Weights of a small GPT-style language model, trained from scratch on English Wikipedia: 4 heads of 64, 15817 steps.
Each number is 128 + 32 x the weight over the matrix's rms, rounded and kept within 0 to 255. Layers, rows and columns count from 0.

# layer 4 MLP up, 704x256, rms 0.116, rows 414-431, columns 0-127
[[146 144 150 121 127 147 117 136 110 200 177 135 129  76 155  94 144  80  46 117 160 134 115  85 135 135 133 146 123 139 163 144  69  98 151 150  92 133 124 132 180 188 117 122  85 142 136 133 134 123 168 105 126 134 127  99 178 119 130 171 104 131 174 108 137 166 153 116  79 139 130 137 177 110 152  88 111 134 107 127 141 147 104  96 136 128 110 124 145 149 122 143 102 192 128 120 105 115 134 102 171 159 124 119  94 120 142 119 141 112 158 148 134 110 127 148 113 105 184 100 184 118 168  85 110 107 107  69]
 [167 179 161 103 130 153 187 141 112 149 103 136 139 114 180 129 117 173  97 171 109 140 134 145 185 131  84 194 100 136 181 153 123 120 156 122  82 189  96 129 123 137  82 132  76 161 123 149 177  93 157 112 155 170 148 141 135 130 156 137 118 116  90 113  88 186 171  56 138 133  87 142 109  92  59 149 171 117  90 168 129 167  60 122 137 129 132 163 145 141  95 149  73 138 188  89 119  88 114 141 144 112 154 165  69 166 105 120 212  74 184 166 166 102 117 181 102 117 126 163 134 145  96 121 113 118 155 108]
 [121 185 118 148 139 155  92 154 116  91 146 139  78  97  51 162 153  62 124 170  91 146  92 123 134 157 151 127 134  76 107 165  73 139 170 127  91 114 158  94 100  85 144 144 152  85 146 109 183  97 114 143 106 171  72 142 157 146 119  95 134 117 129  87 155 137 115 166 119 151 199 152  73 188 134  58 125 142 124 154 142 152  95 145 105  87 169 144 175 141 110 157  75 193 146 136  71 160 113 149 171 127 137 142 143 119 165  79 138 178 187 134 122 158 172 112 138 129 162 181 118 107 106 141 125 147 143  85]
 [ 81 106 148  90 127 134 137 172 169 137 119 107 125 147  78 108 128 155 119 155 139 121 147 193 108 168  92  68 123  75 126  81 122 121  92 142 198 164 101  91  99 111 154 114  86 139 106 145 148  70  95 148 119  48  23 101 192 142  67 105  51 123  93 162 120  57 195 190  89 191 123 136  46 129 104 123  91  78 113 171 167 147 119  79 123  91  98 154 189 112 168 108 111 173 146 114 108  48  97 182 123 111 150 160 140  94 142 110  84 139 179 100 158 147 122 145 138  90 102 164 127 140 130 126 161 122 143 138]
 [184 128 138  85 168 124 128 136 127 118 156  47 122 115 143 130 115 103  87 124 156 107  80 157  95  88 130 136 169  74 136 193 114 182 133 117  63  64 137 116 119 181 210 151 145 157 130 113 212 158 109 125 187 182 104 113 106 154  85 117 162 118 113 115 115 146 120 104 203 135  91 183 151 150 117 124 187 171  62 140 150 145 144 147 165 164 135 137 122 150 139 128 135 121  98 146 122 154 129 102 140 140 154 121 158 109 121  91 108 137 118 170 119 191 117 115 145 103  83  41 116 101 132 171 147 128 176 128]
 [188 148 129  83 126 172 163  92 152 156 148 148 157 142 116 150 134 139 188  86 132 112 154 128 121  26 104  89 142 114 182 231 139 106  65 129 163 155 181  83 145  62 110 115 133 138 156 175 140 118 195 130  62 116 113 148 107 183 162 119 156 200 123 172 114 114 137  90 141 146 102  47 178  85 159 166 107 115 137 119  98 128 179 149 194 106 126 153 129 126 113  86 119 133  87 171  80 176 133 200  89 133 118 207 128 152 128 157 115 120 130  87 169 109 142 112 126 173 116 107 103 164 124 139 139 129 105 137]
 [197 120 134 162 124 111 138 174 155 126 120 135  75 112 113  99 112 126 173 158 149 148 189 247 139 139 128 138 108 153 126 110 155 107 145 104 190 253 156 190 123  67 135 114 190 140 129 140 126  40 189  78 113 165  94 158  93 181 112 144 132 103  99  81 154 142 180 159 131 154 137  85  50 114 106 172  73  80 175  49  79 157 106 119  90 133 156 135 129 134 113 124 117 105 110 100 115 115 175 154 163 127  88  93 165 130 165 105 119 136 128 113 127 147 159 192 149 169 152 195 154 138 146 172 178  71 167  87]
 [ 92 158  41  84 146 122 122 135  86 138 176  80  97 160  87 109 131 142 186 119 110 152 172 164 150  98  86 143 128 100 131 114 105 185 136 140 105 133 124  79 145 102 147 104  77 103 132 172 100  95 180 131 126 151 222 141  79 134 161 156 130 123 165  91 103 168 111 128 104 117 208 148 146 148 122 196 109 100 123 169  77 120 149 120 197 148 167 175 161  80 143 195 135 134 159 172 126 123 151 149 113 163 102 174 124 116 153 112  92  87 164 111 116 120 147  86  97 147 110 139 129  69 108  95 190 152  90 112]
 [143 124 135 140 135 129 174 141 111 104 114 149 145 153 161 129 145  71 170 137 141 133 109 132  94 110 131 131 138 139 104 162 127 162  88 137 120 111 103 127 155  92  73  88  98 115 118 122 125 145 175 140 144 107  79 145  87 121 141 100 118 118 198 106 125 163 177 127 152 189 103  70 120 153 166 166 122 132 129 128 123 121 142 129 163 109  98  98 126 103  88 127 107 130 163  83 126  79  91 150 109 123 177 139 106 159 120 144 129 137  96 148 157 135  81 124 146 197 143  83 155 192 160  80 103  71 125 149]
 [187  78  89 109 144 117 114 122 101  85 116  37 100 144 110  91 135  88 157  90 130 120  81 173 166 154 118 102 103 129 144 140  98  56 125  84 141 115 158 153 113 130 105 167 143 134  98 100 142 103 113 148  97 169  90  95 123 146 114 141 119 126 140 201 128 145 159 128 146 131 128 100 160 119 144 147  92 129 116  66 105 147 150 102 106 158 157  98  88 122 160 122 140 144 149 121 106 134 152 137 113 168 215 108 105 174  78 108 130 136 111 132 119 150 145 150  90 153 181 120 116 102 130 139 225  64 136 102]
 [ 66 101 106 117 112 108 149 109 130 117 131  80 164 130 137  90 137  93 167 167  99 131 125 145 136 112 151 154 152 182 141 213 187 145 157 182 118 130 112 134 168  99 139 171 106 145 127 125 113  87 136 133 145 121 160 105 109  86 109 147 129 160 109 126 105  83  82 136 111 107 151  84 103  94  80 131 114  98 117 221 152 153 119 154 110 141 151  99 163 137  96  86 116 155 124  85 103 182 120 117 168 138 113 122 179 121 119  69  61 154 108 140 111  90  76 148 132 107 171  91 185 143 143 226 163  35  92 148]
 [125 184 132 125 139 144 161 144 135  98 107 156 129 157 116 156 100 146 169 180  81 178 117  96 118 107 102 149  60 156 160  82 152 124 185 105 156 124 103 137 102 131 104 138 140 158 186 124 148 175 147 149 149 134 119 154  95  90 130 138 112 151 140  66 147 171 146  80 122  90 142 143  77 148 148 105 164 126 132 133  74 122 124 151  94 142 107 116 139 157 135 118 100  98 138 170 171 146 161  63 114 138  97  92 106 120 126 123 125  84 114 139  64  91 128 168 147 120 136 101 103 140 120 142 116 122  98 122]
 [137 132 154 138 190  98 119 105 132  93 121 146 125 117 158 130  54 129 149 144 115 133 138 139 124 127 112 115 125 114 129 117 114 128 130 117 134 132 126 105 120 124 129 186 135  67 115 140 150 131 132 139 120 126 113 143 116 113 149 135 116 123 118 137 131 116 126 125 132  97 115 128 132 125 119 127 106 129 109 146 128  99 121 141 119 127 150 122 139 142 155 124  98 135 136 128 133 139 150 140 127 119 136 131 135 131 108 123 122 146 120 125 138 151 143 121 124  85 115 141 125 133 115 124 130 122  95 138]
 [170 118 154 178 136 118 171  99 149 109 139 123  79 152 113 116 120  87 115 145 175  97  57 130 112 145 112 176 141 126  85  96 156  87 228 129 108 143 162 106 121 221 133 133  91 143  85 103 125 176  91 109 112 105  46 142  97 108 105 148  97 169 163 109  79 148 129 128 117 187 158 185 106 117 173 117 105 108 152 163 168 104 135 110 114 109  93  94 186 131 130 176 155 104 108 137 154  73 109  94 244 166 150 119 136 140 137  44 167  86 112  97  90 120 103 117  58  96 134 189 106  88 100 155 160 118 125 154]
 [128 133 172  73 120 123 185 147 145 109 114  72  76 130 120 109 123 148 119 138 126 129 106 160 140  67 163  64 123 137 114  96 110 222 165 146 123 161 109 113  66 144 160 131 145  86 125 121 122 129 115  74 155  96 124 105 105  99 133 140 104 106 102  99 129 161 112  68 165 143 138 138 109 109 143 144 147 146 149 117 119 108 165 128 145 151 135 173 149 117 117 107 120 136 129 143 104  79 156 130 103 100 107 117 133 101 134 199  70 180 115  83 136 138  94  73 200 161 139 175 117 108 158 102 167  71 140  79]
 [ 75 145 121 150 139 125 114 127 101 136 190 156 141 152 106 109  99  93  84 131 190  87 159  94 116 207 134 117 133 111 141 145 108 122 199 168 167  92 141  94 136 114 111 154 156 131 161 110  98 124  93 119 125 243 113 133 160 107 195 105 105 133 136 137 100 136 145 104 122 162  97  55 154 183 139 135 162 120 154 154 107 122 187 156 114 122 127 134 179  56  71 151 134  93 143  99  37 212 128 112 113 145  96 108 126  89 139 164  70 175 137  68 124 134 155 156  62 134 115 177 113 109 127  92 130 167 140 184]
 [181 119 232 140  99  87 136 152 110 129 154 163 124 111 138 116 134 136 138 112 158 137 154  61 107  82 104  99 118 136 113  97 166 121 188 120 115 149  79  92 119  93  97 131 170 137 139 150 146 186 121  99 125 164 167 140 164  89 176 116 113 133 177 145 164 196 159 142 107 149 155 126 160 120 129 134 126 163 153 117 178  82  84 108 133 161 162  64 211 166  99 116  70 112 147 112 219 132 169  63  77 131 114  84 109 188 131 146 119 108  85 127  85 169  56 139 143 131 153 169 105 172 140 136 105 102 169 151]
 [124 139 159 133 117 107 124 149  99 146  70  93 112  80 141 146 111 121 147 134 155  93  76 170  96 190 201 149 126 125  91  97 131 133 123 111 172 125  74 170 135 107 123 101 104 144 138 123 103 152 106  87 142 141 135 165  84 103 122 161 148  93  78  77 163 145 156 124 132 132 126  76  44 114 104  83 125 170 127  78 182  82 154 195  96 133 123 118  77  38 157 135 101 130 106 178 171 111 188 139 155  55 143 151 136 144 211 188 118 149  96 118  90 131 148 118 150 170 109 195 114 164 142 141 145 119 124 182]]
# layer 4 MLP down (transposed), 704x256, rms 0.113, rows 414-431, columns 0-127
[[120 159  73 121 218 107 121 131 149 109 120  86 123 136 144 171 130  86 110  91 106 127 129 148 119 151 100 133  76 125 143 118 187 122 129 123 126 154 106 107 125  84 152 113 176 129 136 167 118 154 102 137 102  92 121 119 146 110 125  88 133 116  94 130 121 138  95  94 122 108 115 167 107 167 131 134  97 121 141  93  83 156 122 169 174 189 149 121 158 103 129 113 132 117 126 173 209 148 144 127 126 132 102 163 134 147 105  96  92 107 152 164 116 104 162 143 115 110 130 124 120 106 113  90 109  88 137  95]
 [158 138 139 110 201  92 138 150 142  77 171 163 127 134 101 156 146 100 133 124 176  93  99 109 106 195 175 131  85 102 112 152 161  66 130 140 191  58  87  82 114 162 136 192  82 110 185  74 143 165 124 155 119 139 124 115 123 152 106 161 148 143  77 163 139  43 141 191  81 133  98 124 132 137 140 114 134 125 138 146 128 152 132  77 133 154 124 140 105 129 119 126 153 129  92 123 125 163 140  97 131 125 158 138 153 138 138 122 126 121  95 113 125 121 109 127 176  99 121 129  74 127  90 115  96 163 137 145]
 [113 214 144 144 103 114 142 143 137  86 146 128 166 153  91 135 132 130 106 125 144 105 132 121 143 116 115 122 120 150 103  61 129 155 200 127  98 103 126  46 160  71  37 142 131 125  94 117 131  99 132 117  75 115 103 134  80 125  85 135 135 139 186  96 131 102  82 117 129 121 109 131 165 130  99  96 167  84 180 135  75 133  92 187 149 121 141 154 140 134 152  89  99 176 124 135 148 155 111 155 171 157 111 150 116 134 106 118 226 173  87 133 117 171 131  97 101 167 146 132 125 127 137 121 156 179  88 161]
 [ 93 175 196  98 101 161 165 166 179 141 108 205 163 163 100 144 107 142  80 132 140 168 177 146 131 105 158 121 131 221  90 105 109 116 119 105 127 188 132  98 111 131 197 119 146 134 154  76  83 121 157 125 162 123 151 114 104 179 157 177 120 149 154  96 124  93 119  95 143 137 119 101 135 109 132 110 155 145 126 135 124 119 152 174 120 161 144  92 156 107 139 112  90 155  99 148 187 130  97 145  89 116 131  76 114 148 168 120 161 130  92 141 121 208 110  90 115 109 109 176 216  93  97 119 103 150 122 143]
 [156 147 143 170 230 157 118 163 182 147 111 108  78 114 175 184 152  98 133 163 112 135  55 161  94 159 171 127 138 148 141 149 120 210 152 166 189  47  71  46 130  88  56 155 132  99 139  86 129 132 167 118 178 136 119 132  93 120 146 169 151 147  75 151 130  71 110 167 115 127 152 118 138 127 120 153 149 154 146 102 120 107 114 152 135 172 157  72 175 145 112 121 118 150  99 100  75 104 148 113 105 143 128 109 105 121 112 111 130 141 104 145 149 120  71 175 166 181 126 155  42 146 107 157  91 118 165 107]
 [123 143 127  82  88 125 165  84  85 130  50 116 121 104 129 175 116 127 155 147 119  89 180 120 101 141 168 162 107 141 114 180 113 188 149 151 114 123 165 154 139 127 149 126 120  90 140 100 126 156 184 162 130 108 111  92 105 129 134  95 117 117 171 109 110 134  64 160 164  81 100  54 171 125 101 174  91  95 142 191 165  67 154 152 118 176 130 132 155 160  50 117  98 144 143  94 116 128 129 124 145 161 110 124 107 108 170 122 148 190 167 193  85 138 126 150  79 159 190  97 134 150 136 112 186 170  81 110]
 [ 42 160 208 123 209 140 116 136 151  85 137 112 129  73 169 108 155 176 114 120 113 143 175 131 113 160  86  72 112 160 143 163 113 117  56 143 176  90 206 108 152 108  74 149 144 142  84 141 103 150 101 166 195  66 118  66 146 102 129 145 188 202 160 144 129  87 144 124 137 188 154 137 150 126 169 105 105 159 161 150 142 160 122 167  72 116 139 123 153 107 170 115 134 125 116 162 142  84  92 152 114  91 141  96 137 126  93 151 128 166 132 203 122 106 102 157 133 152 124 160  74 170 131 102  86  71  97 159]
 [130 129 135 165  83 147 135 115 210 145 157 139 194 162 129 155 143 121 135 138 167 114 162 108 157 178 213 113 135 144 164 167  85  58 218 135 174  92 136  36 129 118 140 141 119 164 128 110 164 153 138 144 134 128 166 148 111  97  70 114 123 102  80  98 161  50  94 173 129  90  91 103 125 109  71 111 121 141 113 145  95 121 137  94 111 128 100 110 163 143  90  57 137 125 134 141 109 206  57 104 123 107 145 156 153 137  87 188 154 153 162 154  73 136 111 117 102 140 113 133 123 130 143  95 167 117  98 121]
 [112 118 111 139 129 109  99 126 121 126  77 135 112 138 116 140 130  58 129 154 135 146  93  90  86 109  99 152 147 152 128 154 172 156 123 130 188 101 135  88 127 163 132 160 165 151 141 116 155 163 113 150 174 112 147  87 155  91 149 152 114  95 145 103 184  97 101  97  77 138 216 141  87 130 174 105 169  89 122  88 139 151 118 181 161 128 160 162 134 102 152  98 160 103  93 112 156 162 149  92  83 115  93  85 161 143 129 128 117 122 153 138  58 119 118 131 148  89 153 116 122 139  64 101 151 132 162 130]
 [116 130 149 208  79 102 157 129 117 151  85 144 139 169 155 102 105 151 178 116 121 143 118  92 173  78 121 116 131 137 153 103 128 127  92 123 152  87  61 151 138 200  72 119 133 173 116 106 121 180 140  91 159 143 114 125 108 139 185 120 174 138 136  95 117 113 118 128 112 132 123 129  67 142 148  89 170 117 138 136 127 112  71  86 182 123 108 175 108 112  93 112 142 115  98 128 145 126 154  85 127  86 100 132 133  68 161 151 116 153 155 136 163  91 115  91  94  95 164 141 153 182  55 183 135 103 142 132]
 [185 107 132 115 172 197 152 123 136 104 109 106 101 142 180 132 104 167 175 185 186  91  79 136  72 109 110 132  76 113 141 101 116 132 129 117 124 175 107 152  63 111 112 138 144 102 147  91 105 110 135 104 114 161 181 130 161  72 178 142 119 162  94 170 129 149 106 127 162 151 141 122 135 119  96  80  93 203 100 125 103 116 100 142 150 157 134 112 109 118 115 183 208  50  72 156 122  94 131  87 121 112 152 126 101 145 172 133 121 102 132 141 129 132 130 188 129 177  54 170  74 150 177 150 180 141 108 141]
 [134 127 151  60 104 173 124  91 108 113 156 104 150 134 120  85 111 130 112  94 121  97 154 174 129  88 130  90 159  91  90 102 108 188 128 144 138 156 144 162 161 121 182 100 109  81  87  72 154 121 121 166  96  92  95 108  98 169  55 109 157 120 167 171  90  71 153 129 132 137  91 111 164 110 113 135  96 169 120 167 142  73 130 128 107 139 136 120  93 119 168 140 157 168 122  94 133 134 104 150  85 101 161 145 144 121 114 105 118 121 114 150 182  98 152 121 162 168 116 154 112  95 122  73 150 168 133 147]
 [145 114 103 116 255 159 121 160 134 186 132 124 107 137 104 129 247 106 125  81 148 143 121 118  93 148 119 118 110 144 133 132 147 144 146 123 113 114  99 131 124 149 126 161 123 245 141 116 141 137 134 141 117 140 112  52 144 126 140  90 114 126 124 127 146 132 118 102 120 189 148 136 143 115 148 100 176 106 168 117  89 156 114 142 124 110 112 151 143 128  93 133 169 100 136 123 137 114  99 120 138 135 102  90  95 101 156 152 147  93 133 101  92 136 118 147 133 161 124 129 132 140 110 126 118 132 171 129]
 [119 116  95 105  88 116 155 149 108 117 165 144 141 104 116  91 123 172  85 110 137 137 178 155 196  98  78 136 140 133 119 150 228 141  73  81  81 150  96 185 157 160 138  77  84 123  79 169 135 168 130 154 119  92 103 110 128 129 112 158 131 166  98 102 147 152 152 119 167 119 131 137 148 136 127 181 152  94 128  82 144 123  93 193 124 117 135  99 179 150 191 113  88 140 162 163 155 145 100 127 119 140 188 118 110 151 156 145  86 141 172 176 179 181 132 108 161  94 141  94  62 121 149 150 127  58  84  87]
 [113 145 117 101 118 128 150 153 130 157 156 195 185 129  82 185 142 131  87 135 123 120  56 158  95  78 151 115 118 140 125  77 103 149 138 129 137 156 137 172 122 140 147 117  68 145 114 161 123 227  70 175 159  96 104 151 122 176 121 125  72  88 139 153  94  86 145 109 101 167 118 134 104 111 155 154 141 103 155 150  77 125 170 113 115 155 173  66 163 141 176 131 135 177 187 111 125 136  59  99 123 123 141 163 156 135 118 124 146 121 144 109  96 123  95 125  92 106 152  41 196  74  89  98 131 128 133 153]
 [ 90 104 152 121  58 141 121 164 110 144 111 123 161 132 128 175 114 108 106 123  82 103 115 115 164 120 107  86 130 147 127 162  80 117 109 164 133  94 167 161 123 108 125  84 183 134 178 172 130 111 127  91 116  96 118 124 101 135  95  95 134  85 151  76 162 163 106 113 129 185 151 159 157 105 170 130 130 106 160 137 141  99 177 156 166 182 112  85  72  75 131 126  80 184 141 194 126 104  92 138 157 136  88 148 135 156 161 147 167 133 126  98 132 111  80 113 110 117 166 144 164 127 180 201 134  76 129 126]
 [147 152 112  56 122 106 144 126 109 151 140 114 126 182 114 117  97 126 104 128 105 124  99 210 164 134 178  84 128 117  97 171  93 139 102 117 120 142 127  94 175 145 154 141  92 137 172  93 134  69 112 140 120 181  92 123 176 133 126 164 219 134 147 116  98 124 165 116 136 127 122 133 158 138 106 111 135 221 136 146  77 134 120 101 149 171  35 119 142 151 110 127 140 173 150  92 185  94 117 133 156  98  79 158 135  77  38  70 125 134 111 161 142  69 145 123 174  68 143 102 135  50 120  88 151 164 131 163]
 [ 86 135 145 136 165  93 120 191 151 155 111 156 123 152 144 117 142 192 164  83 155 136 105  78 114  83  86 134 154 137 142  87 124 149  92 113 134 133 129 157 153 140  88 135 125 118 154  76 157 154 134  96  61 138  87 114  88 107 117 121  87 174 126  79  71  62 115 111 132 142 118 146 187  95 114  83 117 116  77  92 125 125 105 143  84 132 148 167  84 107 101 125 121 153  99 189 164 113 113 201 143 119 104 119 109 107  86  93 131 160 128  85 134 107 128 110  63 147 136 105 140 143  45  90 131 190 225 130]]
# layer 4 MLP gate, 704x256, rms 0.12, rows 415-432, columns 0-127
[[159 173 131 121 128 173 140 110 121 129  86 156 153 122 169 176 143 182 131 139 101 158 162 154 123 135 153 116 133 123 116 147 119 114 133  78 138 175  94 132 160  71 104 142 167 119 193 180 141 161 122 121 115  96 209 126  89  95 153 154 128 111 116  89  96  96 123  47 145 116 144 147  90 169 118 116 146 173 143 146  84 169  99 117 132 109 115 145 156 195 121 147 114  62 198 163 128 145 133  99 173  85 116 182 124 137 141 112 151 100 102 126 117  90 144 123  81 134 101 133 123 150  85  97 116 109 147 122]
 [119 108 155 104 101  72 109  85 196 174 145 111 179  88 120  56 107 143  60 100 159 121 113 139 135  90  81 129 141 140 126 122 163 160 181 155 206 167 153 161 120 167 135 132  37 110 214 149 110 129 206 137 101 161  69 121 150 141 183 164 136 122 146 109  81  79  93 105 136 167  97 148 144 151 169  96  95  90 152 161 109 116 142  91  74 104 116 155 124  88 163 124 149 120 121 111 113 183 145 167 153 178 107 135 153  81 161 119 113 129 150 130 128 175 126 182  95 125 162 128 115 131 115 118 181 163 146 180]
 [105 118 123  77 120  98 106  84 110  97 154 165 151 126  78 135 109 160 162 107 177  96  81  89 138 156  70 134 147 187 114 141 139 146 151 141 181 147 150 118 151 123  97 123 196 121 186 116  97 110 109  82 135 134 120 140 146 111 149 170 197 107 134 154 123  79 121  98 132 132 167  94 145 123 112 107 108 111  85 126 139  96  66 169 112  98 117 144 134  80 112 220 104 131 123  91 119 142 130 103 106  73 126  91 156 123 205 102 121 171 145  75 140 139  83 120 113 134 151 162 104 155 178 141 118 134 125 166]
 [153 145 138 154  77 171 147  89 113 140 190 111 168 110 155 151 118 142 109 165 134 103  75  94 120 108 176 129 142 124  93 154 139 182 115 127  55 149 148 201 125 156 194 109 117 140 115 143 125 103 123 108 120 151 174 129 139 139  96 116 136 116 114  69  91 168 137  69 213 137 148 167 106 177 123 125 134 110 106 132 147 127  77  94 142 108  85 109 117  80 125 101  98 102 100 128 134 161 113 149 117 171 134 133 154 145  82 166 101 100 209 135 141 186 134 112 136 116 139 112 162  93 191 151 163 143 140 106]
 [119 152 126  62  87  78 143 140 123 178 100 177 107 173 161  91 155 121  85 113 140 135 161 126 100 161 101 172 193  86 162 153  91 105  89  73  35 127 172 157 138 124  97  97  88 128 137 130  63  81 122 109  97  95 148 142 142 158 167 127  95 108 197 184 111 154 141 196 127  86 128  87 164 140 161 118  83 155 142 149 142  65 113 173 191 138  57  67  99 122 151 129 115 159 162 148 123 172 138  60 119 175 168 170  73  75 131 109 146 147 108 188 162 128 166 124 148 110 164 171 158  99 121 119 184 109 109 140]
 [ 67  89 123  52  45  83 101 171 111 111 128 105 103 122 166 109  96 177 149 127  98  68  62  63 209 189 171 110 147 151 107 149  89 108  98 132  63 129 167 164 184 169 115 163 173 154 117  84  69  94 144 110  92 168 152 152 141 140 148 104 147  85 159 115 117 108 190  38 147  90  96 152 149  84 146  37 128 123  71 152 188 194 155 168 110 134  93 129 171 132 131 142 108 136  93 108 125 145 122 131 110  71 138 135 146 132 116 131 129 155 130  91 112  91  95 148 140 140 137  93 167 149 161 162 105 129 160 169]
 [123 115 122 109 104 136 115 206 170 163  88 135 103 129 164 132 131 171 121 114 105 163  71 134  91 122 115 106 146  53 233 156 154 105 135 152 119 144  87 108 131 163 107 122  78 150 155 121  87 151 174  41 156 178  97 143 124  79 111 141 154 105 162 156 129 177 110 130 174 120 147  95 171  58  91 131 120 143 181 143 151 100 136 173 189 145 106 107 115 171 134 152  87 159 193 149  53 102 175  67  64 123 140  86  93 193 123  83 135 178 104 161 148 130 106 124 151 133  68 178 103  85  89  93 123  75 110  80]
 [139 147 131 167 110 123  63 118  86 157 143  94 112 123  88 173 145 108  92 132 146 116 124 148  84 156 112 137 121 122  86 140 134  93 140 111 116 153 136 157 121  84 177 149 132 187  92 195 129 172 108 153 108 157  90 111 159 139 174 161 123 119  99 156 135 155 116 141  61 112 113 123 103 127 138 103 170 132 143 129 127 114 128 158 159 124 120 129 118 103 162 116 141  94 121 164 125 177 150 132 113 184  71 124 171  84 106 111  73 121 177 105  78  90 123  91 191  99 155 141 125 134 160 175 116  71 137 125]
 [120  96 149 111 148 145 163 146  99 118 107 169 157 111 101 144 131 120 129  91  90 145 166 158 151 148 140 137 119 139  99 180 137 149 154 151 106 101  89 135 171 105 137 151 136 115 103  90 145  93  97 110  64 103 147 151 205  98 157 101 115  97 150 118  89 151  83 158  94  74 113 115 146 104 169 138 128 128  91 132 135 108 143  97  92 159 111 138 106 157 106 153  93 121 120 114 144 179 106 139  76 177 131 120 120 123 108  99  92  92 103 173 156 109 143 129 144 185 109  89 138 155 159 138  68 112 143 153]
 [195  66 109 119  88 131 130 123 143 142 106 144  39 151 167  77 111 116 155 113 149  42  92 120 162  98 131 125 126 110 138 154 145 131 180  91  83 147 141 135 103 142   0 117 167 172 150 108  92 114 138 142 121 116  93 161  80  87  36 172 120 105 169 109 140 154 155 150 135 128 114 144 145 130 149  81  88  85 160 176  86 130  92 161 121  99  79 139 127 202 126 132 150 153 141 165 148  28 116  96 122 117 185 113  90 114 157 124 142 142 107 196  94 127 114 182  52 147 111  90 107 139 129  74 202 153 100 109]
 [126 151 119 130 125 138 136 105 123 125  98 152 114 129 141 144 132 128 158 115 108 142 112 120  99 140 131  88  73 145 122  88 159  86 179 136 107 122 111  93  95 100  93 160 124 154 150 164 119 153 169 102 130 120 152 136 126 115  66 126 149 142 129 122 188 190 138 110 113  72 165 151 111 169 172 115 125 121 152 139  96 119 121 165 144 172  98 133 144 153  93 124  93 106 108 192 160 163 123 126 182  99 106  72 107 122 154 115 110 106 120 104 115 100 104  96  94 127 127 124 135 137 160 102 109 101 108  77]
 [105 138 108 130 163 106 147 138 109 104 130 134 134 140 119 123   4 126 114 168 108 105 139 133 136 128 134 117 137 125 132 114 126 112 116 139 127 143 146 128 133 130 122 230 140  80 133 137 104 110 129 114 112 116 147 157 114 138  98 158 139 135 151 108 127 130 130 133 137 120 136 127 110 129 138 148 103 124 106 125 164 120 133 127 135 140 135 131 111 121 119 132 114 148 121 124 144 116 142 156 124 127 131 154 135 138 102 112 140 141 122 123 153 149 118 130 145  88 129 114 149 129 138 141 142 108 112 134]
 [127 111 128 123 125 147 128 102 129  72 139 150 110 110 117  87 148 132  70 148  92  83 100 113 116 110 125 118  77 131  93 136 174 138 140 126 121 136 177 152 149 117  82 145 112 154 141 118 157 121 160 106  95 193 155 128 151 126 117 180 173 126  71 127  93 130 185 112 135 138 124  91 165  94  91 145 150  77 138 114 164 146 114 199 100 178 147 128  89  85  85 139 154 157 122 100 192 136 156 108 158 129 145 118  94 176 183 156  95 162 102 148 143  59 147 101 126 144  59  99 116 162 144 152 159 167 151 120]
 [104 151  56 103 102 136 154 147 149 128 172 107 170 115 170 132 107 170  72 147 109 163 194 120 118 155 119 133 144 148 111 152 161 163 161 118  63  99 122 110 156  90 122 135 110 139 140 143 114 128 127 139 110 162 188  98  89 141 115  71 148 109 121 138 157 184 138 150 167 163 118 132 141 190 126 143 113 138 136 145 137 143 101 175 153 136 141  85 132 112 113  82 141  96 107  76 149 122  71 125 143  47 115 160 129  87  92  94 131 104 221 114 136 130 143 131 149 111 160 120 173 127 101 106  80  89 165 135]
 [218 129 162 161 142 108 170 125 132 158 115 138 146  85  71 136 134 128 133 148 158 138 128 154  76  92 122 126 110 145  98 119 139 106 152 168 118 146 160 128 106 111 150 167 103  93 104 138 145 149 146 104  86  77 146 116 108  97 130 105 137 104  82 113  94 120 124 123 106 108 134 133  80 154 148 117 135 136 119 129 115 132  99  69  95 116 137 133 188 124 104  91 146 110 118 101 158 123 123 160 138  91 112 168 177 108 141 139 129  70 118 134 168 141 160 160 174  87 154 158  96 114 127 137 119 119 108 136]
 [139 169 121 107 142 116 137 105 180 107 120 109  93  77 166 111 129 148 136 126 203  87 126  85 108  72  80 127 140  49 117 130 105  94 132  98 148 143 162 108 144 113 136 113 137 128 133 143 132 112  97 109 150 152 129 102 188 179 166 107  92 129 112 127 112 174 133  98 130 139 119 149 159 131 129 118  72 192 153  91 125  99  54 124 114 145 160 147 186  87 140 122  61 135 134 148 106 152 121 120 125 174  58 133 102  41 134 160 158 136 173 126 186 142 154 135  87 127 150 150 133 155  85  88 170 166 151  88]
 [141 107  93 176 131 124  93  94 119 111  87 129 144 147  83 101 183 146  82 125 143 130 162 171 106  82  74  95 114 103 136 135 108 122 110 115 189 136 118 121 117 164 155 115 173 123 175 150 104  82 107 119 115 147  75 159 111 111 107 137 163 107 152  97 150  89 181 128 145 209 158 100  78 120 110  91  76 135 166  78  93 142 162 136 137 101 110 144 117 149 140 161 138  69 151 118 163 113 122 140 150  95 113 140 138  83 148  85 129  81 140  61 147  97 112 126 138 169 172 223 159 148 128 196 119 102 125 125]
 [141  97 134 131 112 134 158 119 163 112 177 147  78  85  84  79 102 129 129 136 153 151 133 126 154 145  94 115  96  92 178  89  91  85 132 127  97 118 164 161  80 193 121 127  77 148 151 151 131 158 137 121  87 107 116 109 132  64 126 126  99 121 161  97 133 145 117 143 141  58 167  72 130  92 122  93 105 139 110 117 102 149 142 121 117 114 118  63 190 210  81  98 109 137 139 119 139 110 145 123 125  94 167 147 145 137  96 146 123  86 145 110 158 128 103 149  58 174 120 104 117 158 128  84 120 121  44 146]]